Each number is 128 + 32 x the weight over its row's rms, rounded and kept within 0 to 255. Layers, rows and columns count from 0. Numbers have three digits each. The size before them is the row's rms in percent of the matrix's.

# layer 6 MLP down (transposed), 128x64, rms 0.378, rows 54-127, columns 0-63
083:068122037180144179112117129078147161185139149129109165095132093131128170128109108142123113126145080091148130102158116111123157137138129174082126144137121160157059158163152086176125054157103151
097:099122172137120126129148170199108125125137091043121121110160173097161150131121122139086059092119123112121155164130140090092122083092057139146168096148136123100168120174128097162206172122140135
110:096140133132170204135081185178085097133112132134120157122134137123189180135112118109137091143172110075126095087154119155092104057128139112138120156205106156078149119096091152096095147159144092
101:114131104133091131160181159168087108147164124145122142073098116169131128090155095163155040163148104163124134136131151201122100097098146115148144137092156132132096061120058078157153083144166112
073:121110149131107070141155120167106144146170105136149147142149149126127142169118109106143095072101149125205153158168094098206141094093178121171102087120156045085128071122062124138110133146132128
103:096126080153153080120201128119110139134102112147116093143202196170168148127071066143120128136048118125170127128155106135108151131130159064092108153096145171119177167105122141141098099112120151
099:107132118158110094107200172133078133135117129099142161081158116165106121134075194194126109124157118097166114143072156129166142103077192116133132130107113117105154099091152091121158188059124101
119:198159133056126119229132128091164134140117116107175102128107090131117198127123134143135098146146184122140120162135118128087105080127098145071103089131155073130152109146149138146155051156126118
099:115123144143149199131082113121185181183138141182134115130184114147111111097082100098122168149132105075147146070090112101133156125137139183177119119119127131141082123123122146112161050180144064
118:139133130145163085085143106164053047164089129105115137099121093167144161144175089090155165100141086112137103116091104088117118157154198124157118158120157085167075120137183126124111161151144169
085:115111101078090123129178108111125164131154075074176147071172080151168114097129103119116177149115114075141142171112140135052128131089131129146159086143188122119140122149108076145215122127144144
098:158130134114187075070147119066125064160110160154107105110131133118104119195140182136120096163085126140098124100134125155108087119150170105169137136163114085102192142104151102076184150182104147
105:084149095090104150114148051153139090127138117127077136138179178125137081071151125123156159078141100092118160109149144140099152103143142060157124150143120094223094123182160140157173117116128153
116:131131219158137134117072114143145138064132131141090146077181075089137092112205106132149149153158140136158113112044130136139135072142112125151119091131173141148114095131168120154076095111110157
087:105146155102120088161136179121109151172098132099162117148114136100167143063153161102137122104185099084141162068143138062161152097172170188154093119125043126099135145116153155085109107121160115
117:105162143098155198122151112068144158135098182131099102094129148135166118129140110062119134155105153139172111076123088157103137165156171173167106135078125146116149119109130095034083131162076145
107:164106158132097154083075121113132155136078118170138186129141128173097128208130127143107186109116114138131145119134071099092123074183144119147074060090094142166151171160153104087163097137137135
096:096164150142193197164135173131127120157134148122096081174097106112087122161142122099116084051125069134106096142130067103081153104137149087114139117139143094149216137107121146179147138133157138
097:194122133059051120128099114171161174136120100123107094118086118124156111162163137041147159143136142135102119143153139135119141139124129137193118088174126153121123047149148136187076139094143103
095:123116165113121143159149079108125120162155096135143187094082117088101073117077112108149187240166124124144125120096125056128164131114132111148141127110141117143103172134191118107120065120140164
111:090137141147095151140091079092067137201127126143129071066155101151166162143073133108125100125097105121107150191129126152128092106170108100146118162136137117109146136113220103161135122111151202
085:092103106122093181096160192126133148109178120166108131104101131072147123170118186168102106199155117102124115124168074199169130125085127115101131116070123131088122174167091115072143148137119138
090:136115188195145159130088114083176194152120106161108137086086124114088087175127115118095074140187145143168111080115144111162119143119147131100143191144173142152144091152081104105117098085090109
091:110135086150131158111086115090116161104147141082112075099166152128080142151129155141073072152190106133171162122071110148124141110101160207123140141168186105116148081080098121155185164128140124
098:159152086101167147145192143167165135143195125122106089112109148060075147142110114066169115127139115177107120059077112130109092184124121103169196092128174142113101122118106125142106126118155156
121:101116066159143118097133121085113129126134110136120171052162137134120115146158150189145100181133128133099121159120147083176087143154137035091110188133128144140122181133044097134101146133169128
103:087189101099121090163152108148140059126142132096089161133102114115136114145126162099134155137125191185172112186132167117083126159116099146133176183151111116141096112121148052097121187102072112
103:106149204173134103131131109152167090093107104104076147100088144067201140112113133066110122123180128146130138099188136131124155143104211208136136101113104097112156122158124123123122129079118116
104:089174100126096170086127133182124105133110169082125089127215155132112176189141075081128066174120116110089162150139146092123142140139158098131125091110128097179132140083175073120125154138141119
134:152114169110140124202132123100152077127170112125102145160187107123121106141133103114154095137111162135091109134113119241097154105141087154108124087142137124149099057112162121125181128183063103
109:092155098127105086156170184129147131142089125129160151151038160174112119136075093147110184120143103155133154134163098120127076171146124093121087155129060182077125140113112140139152123100195101
101:086100098130110103085118117139112151200134156149155139066147098154165150096123156115128069165137154143169132116187117116107134113132094155135122161174070086131137112104223132137096049162117142
085:187060153133122129121185124185100148180101066115176112137167105134140117133113058110133172090080098139150153118126133089145092110080145139136146146059135092169186110103132093099139122157149153
077:120181115123111146135129121106107130099086125090150169061181105075129129213113052135117151119109143140158128172147090124146108119085201136116121128151128087170113161150150104101167091129199099
118:155088073131125147104063145137129138097134154085082113136074117134097228128145128190143109138157140149126179146107127105207067143121119160117096105155144175124126151132122064122143098112174137
094:110164116168067154097187149053146125110152122141064123110160083140127153133114114103077104090149123109174121110110104189097162128122153115139173131140110158179105130147191064153060120139135146
138:103134160139174103129106058111175089128146150129141146114141126106103140102141154112069099094147158109155144118132136167162158173145055185096111120131109108187117054184109094076182156167115131
142:103080074232130089092135162082090101186175116178151143131136121135116122125091129114119066156129110159169132138131148127179118135102116136118136166140143122170082092128111135089134185120161065
106:128206137108124180036101137122169093108095126121094121100152127128149118132114179129117110166074120144185084128130142086167117122165160123143111161153168074135135101107125067112097211140112131
098:164122085161114074131160085086193117158128184123051163108089163106127137095110105161146121137141067071117149103101058163172169123116149119117156152111159127156125147164138141101145098074156135
083:091149149157131151137133123112164152103148171131083095095160109159124161122075152131070090135104110122142122050134116090125136123191187130165131178184101161189082115114172175097154106089128089
093:146095072097121165134125127137156168105161116084124166139105119064147164162220128125145085123090122104080125117144139083082135127083173096122183159141131128136144126116116142183160049173103149
077:100114136140150133119110073139158178166167068075137154130139072102130165147143073115136196132084172138188149122113050082139129126087164140169102119159129114151124080164100154147137072144119132
080:085161136152162150130106167062204161148104119126101117051152133124140126104106126130068158134075150137093128079168165137089105092175124124147113173177126132143118075139188094142143079156127152
105:091150147105148121166084167162148131152079107151155121146146078189171122139084133096120077138093063115123143170117111134075115137163161164126110173116089078188169093079127099087168131170121150
085:081169140168109142084102139103182158159123154078115108100153131116117160081099128124098086198070159132100171042178142143130173080120154156134146134150151138088117134145127069170152099148113133
068:109167175152123096079173119145105148119182130149168117158134100126183087196106117133167142118156103065128121146165128141139074100048102099116156135128113099129162095117103048076125143144140170
084:124145109172104195151110129123192185188109186083069153080124113115174158106130108120116140167117126134133091066113129085116175129122166102155139106096153160080105152146116143115115052152101144
103:147120060149093081090118156096056141166097155092169149126104132117196172117113116164099091120133123146161109117114112125168087134174094118075123124153135170152133213126080172109135158113165156
088:162111133126151178147122123077110133150160134107147140164135140141082073160131142179155079150173156082115103188103173127172061149091057080128086140164112118113103174091121152095168118154099107
087:043192134156086161090091114136119130150136142078111122167184141129137152144109090098074143168116105106115127032124114125121148151159159132124078160091129164141112133124197161124131180124161107
099:135099149174118123101160104117107136128129135122141098115137188121181140138084195103096189175087147124158108089080134166116079113132091131162125133126148144095186187072125107169090154085079077
089:103126086141116143068118156110101136163139135086111167090119149153148055138101095183140095176166137165119157122131169148192128157109118060095133167148143084103102192157094136090098139078114163
115:087143144167086153113146121183098152122131117128134102090188134132156117090131110115107102206167096246084117122157110080105176138098127104154192138103092142098152137115125149129088125130139103
093:123152153119104138099235169156169090096142118120132173099111148133132155082166067165112084107142081059068129107141165165121124125117120145091122145188107200112126126123140159125125130119094146
092:106095147118092000122130113159127098118148120136201130116136150178170115100137151158124075113099139139137163178123148151090077117106130092103158140171118130091136117151112172143144094138159168
097:091182074166108146101137135081086164165101161072146086129133145165135138111067113131126124230144137100143138134133098101137119104136172178185111122118167128129105181120140152059106084133120136
093:124138126127080191144108122108076119099162117076089176111167124094138154186158127074143057135147078075117107141124115172071166175115094152125146114121151130158123123129177135155169077159174108
065:144147142196109135118138134105089160137137102108130134120165148123101141143100105177154121153114148118168118095169115144136074181034132114063121136156167043157147161132111098063168101094158099
092:109106142182155140156100129151172129110120121109146120116185103141134142108139096124144091131119098134147063120088085214056172164157108155163154135144128081150060059106120122139165188115156139
115:170130147122134102103121129123133065132152166119156125094112133132132125132111121115098108120141121181160155099145114087135127177201183128106100132084137105070200139144131153183095028061155153
101:154148199114110097103188052175111124120137147119114169110138180087130058095104121144126113103159132122127133129163131068112151147106166132116197077091158089126168091113163135151158177088117135
121:080096145113138080168078164100131114112241137110120106127140136120132125157125155088100095120166087140148162132121108172083156128081169131157094110169140094107108115105129130110146123196206089
085:111144110118129193156160110077135160126156119143189159046136058187119140101091130105120071170108103116149114086174100163123163084092113097101125132133154107150090159117189143138158158144158111
122:093093160108154098109077138078089171165109119160129163141122065131089103122161131183167105185108117116081137117097128103199125118151089117097104153158169130139185145173130074185107104117158155
107:119137092108179081105157170130128113181120175095115086175122152115069167117132164081124107086163125155081136138155109136100071056189156165072168140093150132135118106165116128125170133160146097
095:131126130140170138122155150113111178182101120140080112165103132153140104105080165145156123078112138189133106070132124132058206122177109129148142098155062136133113102122101187183098085086149111
092:131110134116114135060169118044205131178153114126082162084132071126157162111066139086133123176156148104171128131131125154119163140101119121118162119144153161139086169135137133138156063111116065
109:092123119133109155043119133135084162113156125090098118125139150119080161113204133187108092109138125174138156132096082088199137159101163147208058140174133143123138145143102113102135161129143113
079:093143140170131203115109116083166157176087165085094127025163081139133184088124141136106109157116126118131147093129148150137154091137166101104142099139154150099096173130165108115166063129132160
105:091128064094121161122142150129117129148122063112132167134084161153112148146126161143126134105128162088185029132163120130096129113142067104126098162132129135192077125163108139099149190115164189
081:100131039148102156080081172152128145160117157110099138136128114141183080087043092144118129189131116151144104154090104109146141158143125119106165160156043165146119171124111173138133123108135154
088:111103140128185179114167133090147135080132112091062117125069121156098176125144199112116106197173131074200131127150114084124152144100088145132109127161109175152100104106106093149119168146095145
066:196130178163129091122139095147074117136082077171119179132153129152118050154085142137149151155115135101156116173069105155146123100097144139134177162161148082126146104106100109071137111143088190
# layer 6 MLP up, 128x64, rms 0.327, rows 55-127, columns 0-63
111:123135109083107129140097188143141077108128161056142123138128134052094094169136061160148115120126151106112161115154103098085132053126163091129131102129031133114165107102135155109128129127184125
106:127149118106099115159109056111117184110125152167154077033126169110186090153133139148149130151146174134057140096162119126122136199119170157159139087134142124087123118127160079143152116098138169
107:129122136179062158119131099183120172089146147089079177126083096156136108155111096102183106182101126167105117138177138171102122126108190131140179158087124151134148058129113131144140094089145177
084:103152138085202119156105105106120089128127099135125121102170108075130141202159096134103151177217146176102056141113133112135123112135106166102108129112081108125132114186131173116081090102167109
104:093107110135135130093136105074062129143118082169169150171102092171117131066201128131175104165116127085091133092132125139127108165156158080144124078074119095156128116153122087068155166104126082
115:090170084133087132115124115102133099097173144115114117043127131156147119157121090140165114080110153065124088178065111178092069155090155109136153173144108130060148134109154186106108134118140110
089:083076123176107120063163119147030118115123161126124157097156154103145076137151099104120162148149049174139101115098136102131174169143130097179129151063100157112117158106130097141086137122125146
103:174174166144208151104083101156130102109156144174178097177091102138189137112132124067142105141078133160136078134089124124088167104149167111121133140156150134108173154081164109147092101142169092
120:146101117140117085136092134182161093052100062159159130101109114105069183148148050111140134169139096144091114103167164120116117174121169152118132102113133100131131163099166155156094162136168188
087:129141145132112144059085179153124070082132223114138069099123140107155151124184117185138064159130138124134116127137175117171087145128146144142079119096159095111122149123126100148165129053116120
094:151148153152134056122134104118159106084128120053120131135179102133108097152172159135206104176107124074124130149117109057081088133119147097093197161147156095120121111115132097100107075144166137
101:154084176153106124100111098139139117055131143089104133095114129151147057134143122159121126108180165168110123153137083149102122068156160122136086190111114105215164106093158116097090115122108190
118:107161122152177101129080061142129133112177152157136117148159163056110146159131101132142104075089094105097140099086127063158167115100159087119099096152161113190142153137131118196112166084158138
089:118104159128153130117126129135073188080104037123058114171074128096155143094168126087157132139112102113172177108102111155106122132134152193125158171133104079161146114138085132131127080143184128
115:026164142094094122125142119085052067109133117127145120111159177145133109181156146126125143139106133117091121127155121110134081144091110145118068187101143100158124123198140119165068104097114097
103:059096101085150113117117092124116109121171139146229169102149150096185113140166094113168138117125153128113181086152161173086131118114154226150121139083101121136160102111135153143149134135125101
100:108150126144133143129183116116111178083173110132147131140150083116126131095092108121186076086128119103152132095087156091159148108101136140089137108113101110113096167087132210114044181072183113
093:147111092158111141099117151122117076110135150112125164138169193151176100154172141204138146107166064057046152090136102161094103131115064128122118153100164122132105162095140171101130137113149121
092:108115152117099167088117182162088122115064130129118090188116157150176173156154168105116123128114111097101141085169161120090119135142119087057101064141150131108095178070121098120087190125157132
104:106161145117131115153161096101090175106118132112058099139137118125121099160144179070156082122090088135110159175096135144099147149126156073108190177081120073200132160107133107130086148106181106
096:203110113114158113208159142104080072128085114101118080180151159199121129099123088102137065120110159126106105136165124115139159121120127098101160120153127122158039138108075137153121115147156120
097:075138081155053123149147102113141095135136119100118082168127099119157175104148112236192157060123166140105146155111139165105167144134091127115122105160068129097117184109151125114127123147123137
098:147173143189097089134107180153099198106083060156119094152107182114082117124170149134131162102201126171133161093143124088139121042081107141158122132145153122139120106128130107157098104131138116
100:107140125120120121110135140087125169096139155106107119103095109108114104125148077116167140111129115137131097087101108135170137254070154061166142171106060150099109135109170182101151147103165111
108:096121149128068092182116111131098112166142149162165111130128155196201123152100108136115059193141130068054145116168135159162121096137104137128137128141170082115149105137171134118130095078129087
106:121111186135117100123115128060170048096127146125150077104151092104093170115133065167147155127150158114160131096138148159079167149132156162132077138169126085061127132095094085144171167122148106
100:123097151178120141106145158172082131096132119108118151110136125147094126118123121143116107155161095126078169108109167113149091106129173105138075139103104074165158172194150145088080192045191154
095:189059089127140037190098149091143133145093123155129167100075159136171127057130125147145174092165147123125101139165103124132148117135087150144165190139091142084129107138101159126119101117100149
107:162104082113087133144127140109123165099120138184204145134127156113116151139113112154193094186153152115155125157076107114159121081110095110148113069165112057080125197119102099162174107130156103
103:149166109113149127170082101102124117143170106132121146134141093134144125128131075155207070111084158139088109135143167149119169107108136196076063089126153149115072075160071119150105133137083088
102:103142176147120124175137098147084106096041110177124051095167147126121146137144152164146142150171141074160134153148191122137071117102102167128036154130140079112147155124119138122100119143129153
090:084133162092154149209116121111119118133118142152135154172082110134152109121167099129187078202172103167130102066139128139113176144130105113164102108128154096085189122145116118140089120144050166
080:117106108133087116150113077138138158169140088132100130096111135182111161041133122112137201161100115128136164198115139122105120191147107155170126070138162110102164122113124169139057138073137166
115:108173137123137149108103151140134128129146105137158157162124107136193105144160130114140140139137102121074182113155118034217133176065128102087091152115142130176091168114075101158093128122144072
089:131124080110151126101147107191111122143089115132158137116127147087145119115141166140235162143140141180052072075153081106095141143152103125131049115151136107095138144103140163078162112111123117
115:108119048179096127171103174114075069169135123144131143170131109152113101149083112110153127107106135104088151137101155111117126120182131059123148155137128083110133136133149232065131144101125093
117:191103141197158106153084109157147102126112164201137079107196111170116144136165131090128127090158128084158143124101091087127166130088112069130159091118083099129130118107155055120133120092150129
097:082148083145103102101141064176085127178158103184114132127138122195132091151136135103142110125084128220123115099194113101107168147145138127066118178124150111167150143125115091113106183124134098
108:158139132102093130151076189124062110113128133089142115090168105192118219195127108172137141069112099069130107128142121103117147115123104088113166087115083143147128168131116132130121182093166137
085:112161108123117109103112130125116061164085125111155117139138130108071089079162109111179171097187101113099173210146149144145125121134082143158110095048140118067159137114149144155104108191121146
089:160154127122123107142127084146062149168140134140119147217176146173155100107151103099078051109210144153121074158092094104094103131119170103126098141125138097102149181145114101158133127118136165
074:178105104099059101158135130105115123090100175156089121162128154105148168138075120133100155123110113086126158159097096138080094132116162173206108165148152161086117065181114127091083160152094137
095:161094171081122080135102116143167152131093131157155104142135157095125103129118136166132090155101118124118142152084050126148217134172129199095103133078053124098096162146133155177122118098133163
110:149071125088129061150106133075097112134144130107152132207173126122164155129177167123117054095099093143103146138138151134081172090128127121054114160154131126196140122145116126185106163149155122
084:158125125156146098152158092171078173169159096145140153052145156084145111152134156104188130170130159102164132112127201110071152165172082135159102105115144122153167077078107156102150093150131117
082:144111070081099150166081136112137107137103122090169114136083155130141178077128189183119105140110183166097143143093188126134145145126137158164120113150138081119129123120153164106061081049109101
100:144078141116101176103072145191094177144115129117136147183139110096084145131133139166136133123123187153133070166114091139178162135127144070119089119137156142124131232148120143085150102110131180
105:092111145115098050062062072165063186158145115127148084174126114092151119140165112090111127131146164114088187115129149129128086175178105117082110160133137125157109159102136162139154140139149147
090:096149125113127089117096079130080154189210170149095121163134167146136105135130111121164130136174116138089143152134109089140159151118089177068124189134099122057131145163135201101120180132130150
092:154060124077143108116152170109118120092060124144153163101097165159145086075131175130145163183167132112132139178069137101095166101103087120135117150102086097119154202121114087105092095133104136
096:133130141118126114154164150122152111147133144140113107162107110165127136131112037183111099227118125140112094170135179159106103106118091095148119129069081089151106104072055173137156096132132162
094:219143088102157063148076151152133145102120127151093097186119112058158149095100109122134129111116135137117138170174136060067124075153118161139070108114156141067115106152106118123116144143126150
110:088128157158167141110170118142136133101108143105098140152136067143150098166137099165149118129070064113105131052106091076141138108074109081140173168105104092066168134118100173158111154146109072
105:079137156193094137078137051129118059116130090139096170135110146124132121114106042143098133115139118099084153144160161162148152099113158140093092140210125106148168179137137089095108138130141106
098:162165118104125179163110156098091175146154127188140177117092037097137133107140061156195173093121100105125086122111149150169121118060115177156102138125118082158102147152143103120101130114133134
091:190140143116102104106119097077147166061099142174162087140117122066127160090147082096114144072102167148085109111121098171138150054129073176119103148136118142179159133128129133116164153127185132
094:123134116094139104161114108150208126173054156170114057148153175110184117094112101113130177113098136161127146116145091106182172086099152168127135100101115141112180114131081110081105109135091091
083:170163125125069151169174146108092103081066147133150140139100094148159152145117163118117133084100113180133161181080133129144228090192121122117094119144116162125052114145114109159125149144125121
099:182137111152099125173128081093146114130093136138117115141186204120120102134149083121166150078152115195075117157143166072160093131135141094151145057155154163134127151190104108169136087167130130
123:141191154138095072098137136144120102144179202150130127119176220123143116108106129109142162125098144155143130111113123099154116152171158155062110078106101074101124058108135181159123128089154127
106:100126112144159118109128126132136130075137092099210079123164183186092152177170106105131142140135175106135090186156078045106157075101120143130118108137068110157128141106093160118158150136102140
109:093116124151158065166113130154096103152154162150141112089169101172108116182167117113110120120119085126124187178140168138091111092100133173114123198080070105156099072128141178113101082092156111
097:114189180121093110139115202171093168121119127162132122142172165145127126111162131166128135128131084077191143106047157137094135114147110152119044098100124146187154083131104104133090117095117119
110:132140086157132128129157126179153077109132198086132122118119167122171156124188087063129155096118153131166120115106095180098118161148180108156133110176069083197142131099117120118066141089117109
100:180078093077171151135113147180120163081079149122123105086144167140163110120153119145170114084106093116160067089153106123090195140084093138179118130168125116118099129141073085136126117116162182
101:142106151134094131159073116139088122096094155092109133087167187201111117185126111075134179163103127133080092143101130132069065131133083156174152159088174147138149137118181111115098154131161117
092:207195127127119074140098103158080094121088064129130111117118064091088147087182150175156146133124123154160152100124052103122121116111121119166116134131147112191175100130145158128124141133097085
106:155077134133110051143122130133185125083113155101205147074100123111101114149128101121148161178165137156095136112110160134077115112153202141153167139087095084141146155123153064150072125107119098
091:144110136088109107151109126171113119102130152122196108068133212145148126117121168122165120102111086163180083126094111135055109136156106145110128107166058142107146132185115173177166157087130161
105:141159138132181129132124173128108146104103125175065072155182123094136101107158131123151146157145123123089120075030176118109129145100106074096116101177148046155143126133151161101077108126135125
095:101145194113077138071139137150122121093107192122130105110107167149141077114111096147117090112069118135124113107110119131163047113124117086138179162200064110169162137139141136111093155130168176
094:152161119104105143117104121132109159114104141019088122109127138146129123138150088085196138141111097081175177108130114147203134179152133129125137129127120103093129162165082129081147149115126037
078:105100082123160145173066120104152101160185059158119115178103165125118164077180101098158124154144107100156129105139119103149172180135108108147139106117137108115127161154160175081097110038154126